Weights of a small transformer language model.
Size: 9 layers, vocabulary 8192.
Training: a variant of Adam for these matrices, 4838 steps.
Each number is 128 + 32 x the weight over the matrix's rms, rounded and kept within 0 to 255. Layers, rows and columns count from 0. Numbers have three digits each.

# down: layer 4 MLP down (transposed), 448x128, rms 0.18, rows 225-404, columns 0-31
# up: layer 4 MLP up, 448x128, rms 0.186, rows 226-405, columns 0-31
down225:103180150083116182115122152140146162161099143094108073066142189113091126133141173173162136124122
up226:049151148114123133140145100069116035168150146165139151132192076166098212055135080091137166129130
down226:157097150155157100110087134026130131106101155130079094152132085107113073130142095146143139072142
up227:122146146136104114105061086137099100161117102096172178205203108085160104148105141103147059204114
down227:133074126189101099157100106153156170179102094122117201057109132147110080229110103091176066072131
up228:127163116113085092116081142127052110197140156165128138145184136166183143112147120129152123101119
down228:141169114141135102135078101125130126125162131143114103088159175157133146129139057158180107121153
up229:126075102127108164117106135126144131127135086098146139117152123102154132156172126091141146065135
down229:156133090183122122127126153120162084160104143109176063146148137091109103114136123148160095125147
up230:143092141147123126144143128104072136148127139173115164091158121098138087156196097099126130162075
down230:108090061131084127112125111117184132115102068085106070119124141149106112129123159160092148106145
up231:103152152128136144094148117142109116132099172146136133164131128124110126138134009079129163166083
down231:123137140124088163119201107080111162158087130152086103094135146071074156196101127110134114099109
up232:139135055148115197101172152106137101154128108143113115177120149073170110131137128122133137103117
down232:103147151159145106118133167151129118143097133111142113096118166092137160143117145147115151177154
up233:135114116121100142146169145104108089126130146128123150176154106106128128133117083120114121131080
down233:129140138157115121174113134109126086125136104115180202149137109144127126138187100096105094111049
up234:115062074104148113102139110141124133114132082140181134147150113165111142152133133117085065126083
down234:148091161142070131076141134154169073162155116098176093137141124082093096096123158092143143101103
up235:154204094125145074141124053102093140146207101089119127163157148104145094142123191082100069098124
down235:116109153184084108126107099123042223076149114145101158145058188102135126186104160093148099162128
up236:135121164116114144142109054108108099079100152059167145115149062168174192124093093144108137098134
down236:107067120106176138143184202099105154063079156086171227151120184117177160098159143107138071127046
up237:138138138118168182110139181122141147112161157121113151095137135105115069112112193085109139102121
down237:103089149124131144145017144112088117146095074079142180165099108103180102162155171107133113096183
up238:086120126180083086146186132109084117141154168177119167183062098090170153064129133097150167117120
down238:086158188112153149122126112148183093143110084119132136112227100101103063132131089153071115116107
up239:063100159125128118120105115170119141153188074149144125119163122180129162110152093082103112190122
down239:134148160122142132147115155051150147149139142094120071088147105127166156120059158167122115108169
up240:123142101127040181163128055152088125107131128080126137128133138112198097159174162086103114179100
down240:048093105127125154153185088150151228099133117161180197153096069083104171140204108154165093072117
up241:169135191176150141211132084118121125170135162109091119105163094162170236080126170117117191139087
down241:193083132148110066052109135093097166098112120195107227119111114085100154142114149154187225127128
up242:114167101130147133142174082177146129114120088145139136120184144109124158094185173126112110150130
down242:112109141144143130115119138107096084134147158097110128098107150133161062108086137129142174119125
up243:133081102172131210163129150156154057127114173070165170101168090159089173107184193112096155157124
down243:140176108083129096063111141098163158109107118117105111079130122151093079125144085219191099171141
up244:080073192140071202217176093150120062110171106172084153135160137144132100175120174117070095109085
down244:120088181155172118157115140094081098060182136150104104215065123156192097067141098162175156097171
up245:124072146145155206172175108171137076100087136126092146176141100105120156165180130120063123106081
down245:136126115120153106162115189082154170100117126172110126064085109176103142137166051185139152078172
up246:076180136149101127125207142128091014164096055138129157228171136114165171147144161138065073119086
down246:082137083039087107175119170108065080224052183123095140110146156255134134101113192111126117108132
up247:123146182110124119095124118152144116130169096131129132142182136166143122173107119115078100118118
down247:169152090090146153119110163148118101151171114199199130100071128142112119139125099109144120157134
up248:069134156122133138165151082143142077195110081134168133221126045111105180120173101180108110091089
down248:155142104077055074115160161117161153058189138058106114134137137150180130127153112101114127106227
up249:052153147169096096171124162137127070110137110197128188224071123107115129122097134026048184109144
down249:118155126120091108183151171104145122146070155142114171107113191112056133113156180087136096087093
up250:067167123123068183173187075152123089101199091132139157107092100140170139145119107120086137130085
down250:119101076168138150149113105095144047082152128140111185185113173085183200182117102167178142106087
up251:078126088199170107105207138185111086167141143131138150114164139114198097105182101118064061129132
down251:104129111090170110162156133081170082097061190169120153090154093082135129105163187156056128160164
up252:137126105134083206172099069109181124085135141126098129118172044180133198113098119105133121135140
down252:113141129103118116110136146119141146083064125146133030121120138133150094108151146127118103167159
up253:166105115145089134127106069155071083149083172122138141142108046123220164051175113080112143190127
down253:146111105151072111177153110051084139142162156039113111172095122111116169150151149137117116138177
up254:142111143158126140129103129198145109105120126127127123177188085115129161098183195147119136085098
down254:086139102177136113135145071194145100158121117114158070105107152164109108144147081074154189134103
up255:137147151166072101117205090195138137131157125122186148123081137107131105148187166146107116118080
down255:127149106138104127131147124152140112122135109129084145160139164092096121129096128132142131137123
up256:096094149117132139088137130191102122105165102130135134138154073119187093151151122149157096201115
down256:114192120107129100122090124086127154145105125120125060132150117153141116113133114101117146102161
up257:097092140183118172135143155127121111129126057120155114236107094122125224109175137113128131089121
down257:155135117093122178129144126124142142149128143153143107090117123124082133141107120198122073142109
up258:183113136132106106153131088143121104098136113143126159162128113143101188182151171111087122078113
down258:106117127083191103106105123087110109127113154122169186172131070070120142133138148112143144146143
up259:162123136132106137161142138150141153089140151181203131126110078119134160155108116119116138123136
down259:160111128146153118070111130097090152179120106092104156103103100112121113142101182134119130161138
up260:123202146117051112145121094155060133157145156102122137147125159151075109156170162120135047154125
down260:130174131152102179166101112173091126154159122071132070095154147172103176150157144149147075111218
up261:105082188088102132103111144135143091100130113129163149112139049174090096140130114132062155120131
down261:143140129175180121164191164091106148143153142134126132099152170136127147174104142104099096161134
up262:071139104116123154100144130094162086139129141172121149122152148065088108178151132123119154146116
down262:135154118124126143149136121133122143108157150080091093123118128071119144166122141146100134174128
up263:149112081177163100121101094175137116094089141149126132187146118108159115132155052121110115130057
down263:092176184166108086145138129132174107117143184142104135135136143163151134081099145184136121113120
up264:096110156146046121137075093109118052120076159082154139246113112163076192110145165082098118127066
down264:163095114168100125088155107142175069172079134124122228149078207154120046071196111202091175111070
up265:108169131158181091123096110115093091172145128074165164133101106106175068125157108118138091152168
down265:146152133121086151188081102083075134088069169093128152197115138133167163049170103118136062148133
up266:145100161162085137149177106146139110154059115162174131131102137089125143140152133109091134142065
down266:065092161051133088155115156122101137134141151092139068111085125120155098139147096169193128142160
up267:119137074098137217108107125223092127113124154165129160124172123151098105110153066158147177176132
down267:137161160194149056143114096089151054194142164160137187102121152126182152174072179086148156074132
up268:153145173144114125110146121155091106170104103122111138162138109110161118080136166113129066141113
down268:142077144105122117123138133076150117091098141132117088097093157103114109190155112154122176128131
up269:085112144166128140130153146140096058104136112203131146136129137122123085123126151134084110108142
down269:051144134132105117112115154160107194117108080127156151114117142119115130186100129097166111148185
up270:083079106111173117189147105155126112167137113158177137156223149124138166141179121132094127133122
down270:135093109197137129137175141136111110209102089122138173109144213079093097127180151117119142157147
up271:165067076178103159105123148176124101153220145095180153126097116109045193108197183134083102128093
down271:104111112137111180131139099156169115066143115114170103137139112101125113127150113134092185086073
up272:113069166172138119109120129146139052137128122117134164113123084156180087185141138131053135155089
down272:120116112078184119172147148103145130159105118089162106177119146139133098115109093152113044081144
up273:112102177126048155145161139116103085168095166089143131155123137128155178122089074144121092131105
down273:149145124064176124114129128163148106060151184089108064106174125088191065079133135122097138041124
up274:148126128163126169178148142204090103125158184165122159100120130092143137104134152072127149118092
down274:142097069098134134100140123113181144073139130140155115078109157145148124122164146118151155113112
up275:083062120255095061152208130202077075104129168072174145202144101072171080171106117112150125150147
down275:168146118187193164112064125090153114159134116149104149106125079162138076120125038170138133091170
up276:146106098148059107163197082131083157110137126135132121124139137080101108107121166078123138146125
down276:192134089128109158087121134103165122171128159129142082145116118132091139109135106141150111117130
up277:099139162196161085110105129132128038138136100103134149182167110179086134151148129133078080088121
down277:098170124160106089182113135146172146129105081108078191124180139130114229171189135135113152130146
up278:103088114145101143121168153138136080170160129118114142108116118084129060125108136090106169148092
down278:126114106103100133182116092146119081134141088105173187129124110134102148142125179104139162160115
up279:117055157108050151154150101102144148144152135193129133155158113132114157143109140104110033115130
down279:171083103144084136085119161135123152149083108158094133162079130133105180146128127119161106157182
up280:152138146126108109094132109119078078112135099084081183167144101100214076159092156099105120130120
down280:129122082119139153112098137041131128171059108103141131153107161147101105122098166062117147097131
up281:168119095128086149136121039186110076095140159186143141169180070146135164134248104094119099166113
down281:183203116071122101184104103172113126122181139095103085130186107110107137173156115097151055157131
up282:127135138115083095111082131131108117124093110104142122150079102156163164118132045113123154107124
down282:156131104102152071116149101092134135122128113089143091118121177157177093167127134161140156171181
up283:142165133127102122163130139110099122186123158162112143112112143116131118116107131113152129120002
down283:163091073120132149128101087086117129085127118044153151112129115161100146175149136179136109106163
up284:146116112147143199139062155168154132106146133126188123149140084152106151139149116082106218117149
down284:171089146139143119100114106066097142128116092163103095190109102161093138144109139120118076152127
up285:151146144132163118162111119102074151124127084144138139121073142141206130135102084134128128108082
down285:088146147148129104146087182123130138133119078145126131124095107209117099130127151141163171145177
up286:121144105109097149113112138125050080220151049174118143200210123161165149119201082109103136099116
down286:151127111155113115153073146126111131127189146176136111103125135185142190134162039135160130128156
up287:143060130142088140186105076132168103224125095109136174165147095195094181119197066154109090097128
down287:097152093079159075035061170162081159144125126144148133167144118165045112095137107138145095166133
up288:051118109129107130181103080108138109125202086143149148163186125180195148143115112072124062185106
down288:142101108192178085172186146121138168145129105059153176151173107085179097138104110072132145145100
up289:098112182161164115158108058171060076158089155108163133173109153093155092135132135088116072133099
down289:115133159041203146115096103116139098125094109136153104146150176106169097172094185133133166115117
up290:084110088133099130155190090194117066106190160060142153105144130064113186125141137129162197202140
down290:134162155162084102087147092174183143102111119137075091077128129149207117110087172154137088137102
up291:146132131149115101114113139118137149151138113063122122116115099131134193090128137079149061109140
down291:085084150106121176153126120140113134138145141143187122126092185098095172168119130147111137184111
up292:036165150143101100128118067194101098144206144094142127127127145137140103154100202079124114124116
down292:182155165124134121088137163113192174153114062144116191126074147106124128090147173119136239137130
up293:099124089105168165168135113151143130136118088168164171126189122134076138145156078143097170140108
down293:169140119086114158204140174150118141190112112154101140139193117099151118133130129128140125113064
up294:161168130147096165119125086123108133111148112172150135122136117114154135107120111124127137118106
down294:142109155153176055111189148154129154141142162154089184116145099171116143145132098080145157134147
up295:141171138107104160117144180095182126141129101173174147107169133098112104127167173109089106139143
down295:094082145139146058149133063171064142138112140108095078153108114159181115140121045152141138117126
up296:123086104143102153177111078094112118165142146121120134198128138083166147142130086065121188144091
down296:128179212157125141159099139148170147150157098116138231184094155117120135142135101127098112035169
up297:097156151121128122191143077129086157126161114138190119107168098120152140137127142095134085096123
down297:119151133132126170103131221159162143126081122109123140117114124118126139097102119153141140101090
up298:180124085128056122141149127202093113150195150163106135133186111150148107136162128139092127125122
down298:100141120140119090162103143143136091093163148162102139149165147115104112143164015109176138118161
up299:102085129132065114175155133185095064141140155159173123155117113073102137104098116123100162131132
down299:150118138096148150135092144122121124165093125120133195132128151168173114066169197145157126090107
up300:128111175121146117203165084183104126130240109154147140114170153145055150143101092101103074129129
down300:118091156122154071166145151114119067165208154055142050102110076013093151191103209165139096090131
up301:138065138158126141179139142192099109138160193162170132172139091166077152145156082103084139155123
down301:201159142150112138103101106137159108084126124118135171152182106100122131094120156146125138119105
up302:157070150119104174152156157175149050181173118106147149152155111124133091129128058106056123085113
down302:142178158070097134097116126119128126169119107182121157093129115098063129143093124170120167112102
up303:161128149149118165176155104124164040118113116134166132197125087143168177140102160132099122061146
down303:149112151117137181075136168131104207121115147169144233055124150205132096110095093097163097150157
up304:052172133183076100129186132152160139154096110113132153140096101122119133090095114126119105143128
down304:121130158099148120179092129150142135065110072133104087130086098167109099147145133118110141135146
up305:089145128162101106104121127100071114148122148171117158181116115113121096146133074135142108160097
down305:157113127137128112105133154115106131104130087120109123132137161113155144140125126149114130128151
up306:087085075196097162151138089092099124088144171148123134190126114136106137170151138029155154132080
down306:158136113096145111141158066187104121128114131113097152161024179097114111082123121109161105127128
up307:092098173128106228203127143165070098145164148070118166141161120177112139131109118059096117197086
down307:137094105138163171117159123109136225047118118113069179202122137146101127090154145083142118127099
up308:166115092136131114157130068165174111102185073011165133138160120110106134170138143077138150179121
down308:152116103099056084067084144172139128198108186164189116108053120086121092114110124143121107097135
up309:139122162124145113152179118179145092146171083101097139159111128067136132128179149113109154175094
down309:106101133144129125157113179161116159100146099105153072115128114186145131119129144132106123107171
up310:125134123185109114120133122091143139160143180151147139151099122112094163123100158125158089123104
down310:123142120094087089161090095084121131103093080126171150120139089130144095157104132198100113106104
up311:102082176116182119179162064178147135155164145179176118142083128130058117129100106124139118128130
down311:116084154111184100182088165100136134175156160135145021094127060106152106128146126144110097087149
up312:151133134153137181125166114140090139163145174115112149134107113184151142141130131134112153168115
down312:157141156088152147090094107104131116108160107116126134138128120101098159156129126094082134155157
up313:147052074149108107180126107082120091140126113189134161157147092119095129153117173096118192122137
down313:099104108148174149094115095101223123103228064142162133163135200078140035154120153078130103100134
up314:146116132129093116162134087093085125118103096141137165133160144147113122156150091126159096081075
down314:158130136130128149135103151136175163124147043097116094128093135110169152111103199112098147114179
up315:109070128156101130138196149078145125152153166154115134112182122101069160135177137159124166083134
down315:157145105156115157075112120092110183176118119156138196122055150109144148148124105135163155106116
up316:119123164154129100096141118170145100133072127083138128128175101138140105157118143090122116186091
down316:188171210160174114139119126128159157158086165107138093143072098102111124137104127093074118144157
up317:153136141142138142159121170176122146136104142105133144131147103140210103172140036102073149180128
down317:101119183144123151134139084145069118099109146141105085085215083109149118174159137144061156168134
up318:141071121138084144142165175109114163184095123124117134115167132130160141092117161107144129123118
down318:089087133170136150083123145086098119117114116130121109103108108130107160132100115153178194110195
up319:071116065154152148139177093160087120187114116136163139217189078185188121072105040079153082180099
down319:108062165162095141157227207118237150154110064149123182131106141110202143068170187119143130099145
up320:173156143119105146156115114091080121147149126151124139120184147096165140112162130093046126171096
down320:121163133073121134170177117152124110176111123158173114120166108111118082120153110126123066159123
up321:139107110158148131122241077120194135184146095100133140097134113096084115128167166126088121129129
down321:137123072121129117168127145062089161179101153163131166141101102169119156119107109141107100167114
up322:127175150116123067112090085159043083125128176094142147138122089168131124153101122127116177115112
down322:176139083129164179085181109096151145125108113148144143141126184076124180133093126129126095132102
up323:125117132131169133134189077203107134159170135131199129159119108110120179177124148135126119095137
down323:136104140076140162130120119153185118145094161118104132137182146090096117117204151093146147129122
up324:110218145203134132095157084124129121131151108114145153181106149101114166204131076124159050134094
down324:111095140108189217097174121170111049150162084076180181101121160162139110098132128075185178128125
up325:149087127124147125126135135115136128166107096128143170200119145102118148190135083093137190093102
down325:050116129092177153111094112098139117163157117165120066143115087166154074127152119146186131076080
up326:116084067130131131120080121142100108146151063055166139199174086144108188138136097112105133107111
down326:134129143088129090206175092030143105149113099152122204177164123147161136111101136123112134193165
up327:136096167135099131170139129118129106110125111091120120120195096175176132113118125113117082189125
down327:113105089088125133152116147140119160160163152177133076135106086112154120095128141139136142134143
up328:139111140234155146140204083129163136114171118052095146106133129162179186156087163148075128137132
down328:103164117132131064122058116172156157151129124089138163154101081188046070121119149177143082177145
up329:103082196113144206211196091182150108118151084150166152144197141149163141143134147125020116204044
down329:164136182173088169100133090104226144115138095137143200140196151048157142135144092099149157161145
up330:051141156174131103138121083120120108131145131138111136181146148097119155140080117165090129173096
down330:209164116101172162115080157105098105139142122130111172135146113122146130150129161085117210078114
up331:076133101198149112165125133133144121106102053074215130145169145165119194104169128098123098117124
down331:111122122135134090160122110178220049127104185156143106121185109129151093083171116144131145135116
up332:130121124182093127159131145115153078147116127146169128118126107163075153125188149114110132140096
down332:100158098154119090187144108120127084160133119124163221121142145169119096137191108123113101139111
up333:067101104129111152230097087102126111117152102115178173164189146103110150151185158087125127082123
down333:090135109125144101148129228122184124169080213188077155200118064151136133083086110089138138161164
up334:148111070128167127130170134146163068121118134134196135089182096178112109175126132086154123118127
down334:125137093116081116122114127101134142161130148135082136142099159109159096119115118139195101157155
up335:125086120129145103150172110125142098139194105121144132156158106138128132176158091090141146151140
down335:150145112147098170126127118117169160170160128182111126151107106141077151142130101116210147132143
up336:130116136132100159138135138120137093119146118129141138123163128146081101119116153102109127151106
down336:132136110123119160132114120137141073117129137101152195128158093133082110124162162113081130158088
up337:175131105138128101138132153097142076112104118118149187106151098193106129088156103081128192104109
down337:101091162143117119128092137117085170158149147144101079108098065137085158161117133156122094146159
up338:131154147108174163147195169121130139127132070164128140143136130082198095167092072091117131118153
down338:110126133143151101091132097099121138137140091128163181110107112141104133142136153119110177087152
up339:129102101146181113111084093126161065151114122113156147182060123097122082163114145162105162146126
down339:147146138063145123146115163149138134116188174157123129091154169167094154207113168127120192151125
up340:089055114193102142160104122135060125151167100114115173160179140134125132121148144157095134107141
down340:100156184132126091099137120099105147109130128119145142136125113086147154122148082140076152101114
up341:157128096192095157109208112133094126189177127083137120092156137092142116167100127153114129167133
down341:158177100097155201075196063054106186155134194140118161054125141173143107107132154201119095138199
up342:170119084134149132147110113110058151128121169231175142169062152131127152156170097082116147112115
down342:204115092146101100126196194084171103124146183177128129171166124132189092157159153123090169111110
up343:073089108134072112120152166146126104158084142107119151157169102069122117080119136053108123179110
down343:152138088160105141150125066055110151126082161071118197115204080093140118116180170079143154177095
up344:145121079129149134158109098149139097146178092140170141103143140124127131160106163102086114106112
down344:082181097154197137061071130115138200127088068121117071113089130163101143177168146107093169130082
up345:133107158169129097168132161114182114139141122098123129168103118120162136144123068108086117111069
down345:130151092080132116075149136141119139146149140166161164122210126115080162100153138150152147157152
up346:166061129117163126177102089167050099137115126153137144219082125044104142191155076124139162105114
down346:154144186115159119148120126193076095066052119167114149096100127120065153095151118253126090145096
up347:139134113112097104132115078167087082173104094138116130176124118115084083131141127109098135151126
down347:097135185079159088126122115122119161116137156205133195141120127153142123111144166154071157121171
up348:122180157148116163150116110191037082170119071125143174166102140040135155093182176080089114178058
down348:165059144166055109124125177096142128106068105107119093132125142128112161193109125119144164140115
up349:118150120138099169108096141139133098139134160092123127153153111160110122092172180129118132153127
down349:099119104129136090146164099158134127062074099132161100096073129118118124158109171128136120140150
up350:122106109148118136120183151143102098134148069115137144153171139095178141142158136080100070112131
down350:154145172113126087114167115114109085138115136192138130122124159147065123109091121114126132152140
up351:070106164105120100107101118153075137150153128127157134154124144140115135087122131111125075153125
down351:148115118193070110163188115111124113089160152119140115101158151115188115160079146116120135111107
up352:067142175141114054163112072174120086126088098112148123123096120153130138103172079111077106145140
down352:168140094102177136133136104070095129131127115117114135141115116115159151116150200128108116103147
up353:124153157107180166143131094141108133161199184124145123165131130132089118184078106112113147107131
down353:132134095128129080156108113089089138118138105122124036072132145160172126117116148180103116110135
up354:107148158137088118112136114121105126142101159173164113121102110142185123115147105128157118139123
down354:156137120142118161153169149127126137144137161077099098128171145107115120136121139124109075107157
up355:153116087150109112159127146115109102169093065139163130174124112105127112107115137109096136136099
down355:162123115155117122165113122116118072139102088116154196134131110119108133138142120121100147173068
up356:149135084139081194174177155105176104153143093140182141135148140120142134210124088130084149164108
down356:125121099119113126150137122126101112132108120123159181168139130115134127152130127101136100132108
up357:128109134157129169122117135134140090105161108099139134145176095117139107164139103071097112143109
down357:159129111137127174135146107149118094126164102106144225157158128111138144149143134101112126137066
up358:099108126128132123165087128131088172093135130131131124115205120138207152072174135090109090161137
down358:157152160089125143190100105151156086106138104113132050118093193161113107181086143155113159150118
up359:113104183146048142131102120138112060101106133070182150105146095137178143179146133115125140157082
down359:119128211092167169120099146142130102098123181113151104093113172074131072122108120137185168093095
up360:140103155109075146141097125158126129165108097116162125136107117112131154093107123074115112129133
down360:096140085114106091141165140066131140119103153170107193105161142082106145100132112178113180137150
up361:101061120254095129093163147158132128156135138077099131138120131157154126133153186104095160173127
down361:069208182096068137172119119096180145149138137135131123098092080116150179108133131164112144152094
up362:159136085121046142126133094158120126093165144141132131098179108133146086103164119111157125145132
down362:102153115133104142104142113119177094112080149120125049117139130127116130122088134124119154131169
up363:135073095169074111138152115120144077154160103096103130135154103196151117160135101073103124098178
down363:145128067124124178126112160042148111155161166120160163106107190081154100098139159113151145099149
up364:093178142122134143120113112162124141103101203201104142094156135149156125109130142088100155161144
down364:125123149117079119122122110112140125125151067084170059156113154109129166122119146117043112130123
up365:139126112142125135189095092130181130154105182164202153206125089149135146115164063092108106124076
down365:117138154159161117122156112102129153140178185112130179174131124124189105149175160153088099143119
up366:120100126192115179133137099155115152132182098103156132181179095117131115127148189094099096152140
down366:154117174112097111113140148139132158135139165142088102114139150144132194097133183126157106143155
up367:099108107133159152219123156166155104168136129081137184125096100151149190098194094124155177201164
down367:167111061074106077095060140106118104091154102149132127098187155161186175046116178073148170187127
up368:210087145178070170198228104134134043138140058100106154111153122086136134125201136107020093142107
down368:069134134140207111239153125040063114170120121110090132061112145117073110138124171097092183205138
up369:122148139106084194134152090204122137135163108148107143145144119107178143151123134120127170155134
down369:104162133105108086104092142117167106110186126116124069093103092166109105134163115147153082167182
up370:114113157153143124137139155138122104158138070161137114160147115111185128125085123125137112108148
down370:119085146142137115138110124142129180128145115133136036117147108115155147156149100139117084085132
up371:150143137127105103139162082144107141151143141099142138098177129140165120078128087111136073130122
down371:124087101079137109088091146119097107141131113091128072146120166174155089148160125139162144124123
up372:161063079158095149144197157176074142109126213213120147125119152070121161126181138133153140112116
down372:163126060075111168096148119118160140153083194167142143124100138073144097135115166120161149114109
up373:078072157143126155155134174111127103134120182109108149161127150066168194150079144117105161126102
down373:083130108118149124144135062132137147161088143111109123131192132191135100127097101174160098123115
up374:137160147125171136128081097088052141161198140124146134164108154130232156125085177105128068110117
down374:127164116155106133091101112109110153136112079137126116125063198122124160107070149169091152112149
up375:109129173113056126106154087171151097127137183167087143182133118104134129119167154160136145162140
down375:128087130103169109160134139091096119081097144096131036111097158131165092116134165161135126115195
up376:140120106117148139063152110186124106092170135124130149149169140065089107121175165145130154137129
down376:163118147151068124135168095095155108129050125135161151166159158095140149074157107110121099110120
up377:158029154193193141156170147094127097151114077054107141162095104125165177113169089110075088106113
down377:111152100089158160181115134101139182111079132111088154114127036111056140103124184125142096123102
up378:106140151139122179136080109172059142113132126100106136147159115146148148133148154068090147163033
down378:095177141155126106115150113174193158143080122159149094150101143096144144122171104123152143125124
up379:131163112147094124187120046106128070161136096121170121141187105173174132155185114125095132102060
down379:151112034139160162142109124180107166148096138148183204089104117113117090132105060146130063091157
up380:162167149105068089128115081169110100112116158108122168144164134064119163155099136163127121109116
down380:155051165075178208196141086174108148057071179141143060192094071146130157104137103196177094095116
up381:146161108103121120138097121112116113153111107109149159126110128107153099163102114106068171096124
down381:139096187157113084130160124153145165145098170151073139146111116136066207078139142147115079162130
up382:139108151119151162186111096154095080211136136121117176115104112164087114156140084133080101210111
down382:092129100187167152150139147151137139158124088112082110110141137119193109178170138161128163125162
up383:138116118187155099110177103099084145121148167158104136155128161058124119143161169164121120122126
down383:159140163117105084124180096038134107139130115164163177167142148094111108180103142177123079119136
up384:112114175104076126143115077141153121134118157153099157126107138175150169135129058154114061130137
down384:141119118128131156107110176132114097135086143128173157153091136103103110116136151110153149111104
up385:083119108076094108183100109093123131163111087105110161219199095174124164145149120135084133100121
down385:083231188093130094097102138145110127102111133094132164051095164142184181071081085086089244159052
up386:156145144123156140145157101210154123138225137113181127158121095151017174148122128081101136101122
down386:106116129082152099110134149101129077056157082064111046038096130128083117178186162112145104141111
up387:110143118123131134139112088128119099204112068144213146164145055139098152130153069115094087135114
down387:118142142103095109167098134158141111121149107116159214179109165132108136125102061075104150163107
up388:163170112144118101233134026129110166173153102058183150092171141106122154155126074150107054110052
down388:111150120140129080184135145159110095134101125151103127112079094123128160161123128170171133157147
up389:074060135153093122148124140158108125165098113203154153153129083170106161086139198140097136117110
down389:142098171081144117075123099139152122105101118157148061095144138166156124100100100100107152142154
up390:102104154107105121179078078137094117110094076111164128116111094141149176098112140135112118163121
down390:176146108127193110171151128089107132116148168131123150126169152130102089175133139108146133109131
up391:109103135150100168143157109111133084155125144145143130154153076105092114134148116119136114129108
down391:147110123142109145146123124133137083134121119119152210139144084131087142153133138102082161147085
up392:095074140145061129139192116159151083110154126114173146179094108190108202126133154134109070123130
down392:104174164109078090074118094154105104091069132119113115168155127118157122181166149119086139145116
up393:144147068182016112143099146128111129132073081074116116126139090141143161132118068105102082177119
down393:117127093128107138116123113165165101109151147153153129166117132150114124075082148090131093156167
up394:089129111182146157143121130179146119089166143163127150119149118117138095108193102149114112183137
down394:146137148104112101153103150105117085133158126126123051156058109184135075093115153175128140107150
up395:107114137194139117162071125168087084156119039118129143160147153179138099110184159104107111107113
down395:099136149090168125080154202108106105155113140159117161107059149167103042133150113143109158127160
up396:133117177189053139123071149130120052186129150116112148110097130104166090156119073100120119166058
down396:123095139109082148124096122083155149150135176127162117098101144202140090113129145129130200152105
up397:115138137116121133168135126121160101110134140140157180130122123155118117135105098115079143119114
down397:140131149129117124146116116158145192160096131155108080109129188116113127137147162149160125111122
up398:129119166149129160148167145184140137122145144105093151151186129031175127163129135061123129158125
down398:164102113106146155109075159088180140165135118175134141129068125146124150129182168113135140119153
up399:125068132142071182121091094104165121109197124103135121123170066106146116110107191084102149142129
down399:127175124111112177063144131100152132142115128130154050137127129152101170126122129136130124126151
up400:149079094168054090131124062128088063109128037140126139247156073150090181116166115089078128049127
down400:130109172155160186110097132089080108085180124141082108063122061105097137127124043178147136120129
up401:126117101149115094125096092118148115156126163159145145209139102084148127140116109096096081134156
down401:127141148126213125159131151134173177059056096138129090088156133176111153196106102164155108114116
up402:052113127151098110157116087115110093130165074098194133129111110154127149178161066132106088092112
down402:141045137089147144135143097091084145109172154147113157142122139167152108075151076139176144123124
up403:111139128157140075102097128131112085187122151117102144130221091172103103131156104151123149165107
down403:096180076065147157119138126157135124111149134112144050098116117072144136077135099131091094129153
up404:116113086233186135174182127160120082098101090045188144105136076107114171139177118121078100185081
down404:176106151131174129113133099114166125162066089095104160108171069109139123095139158134125096130080
up405:096092143135172173104152142147164101171133100184135174094101083192048157145155097150097173110146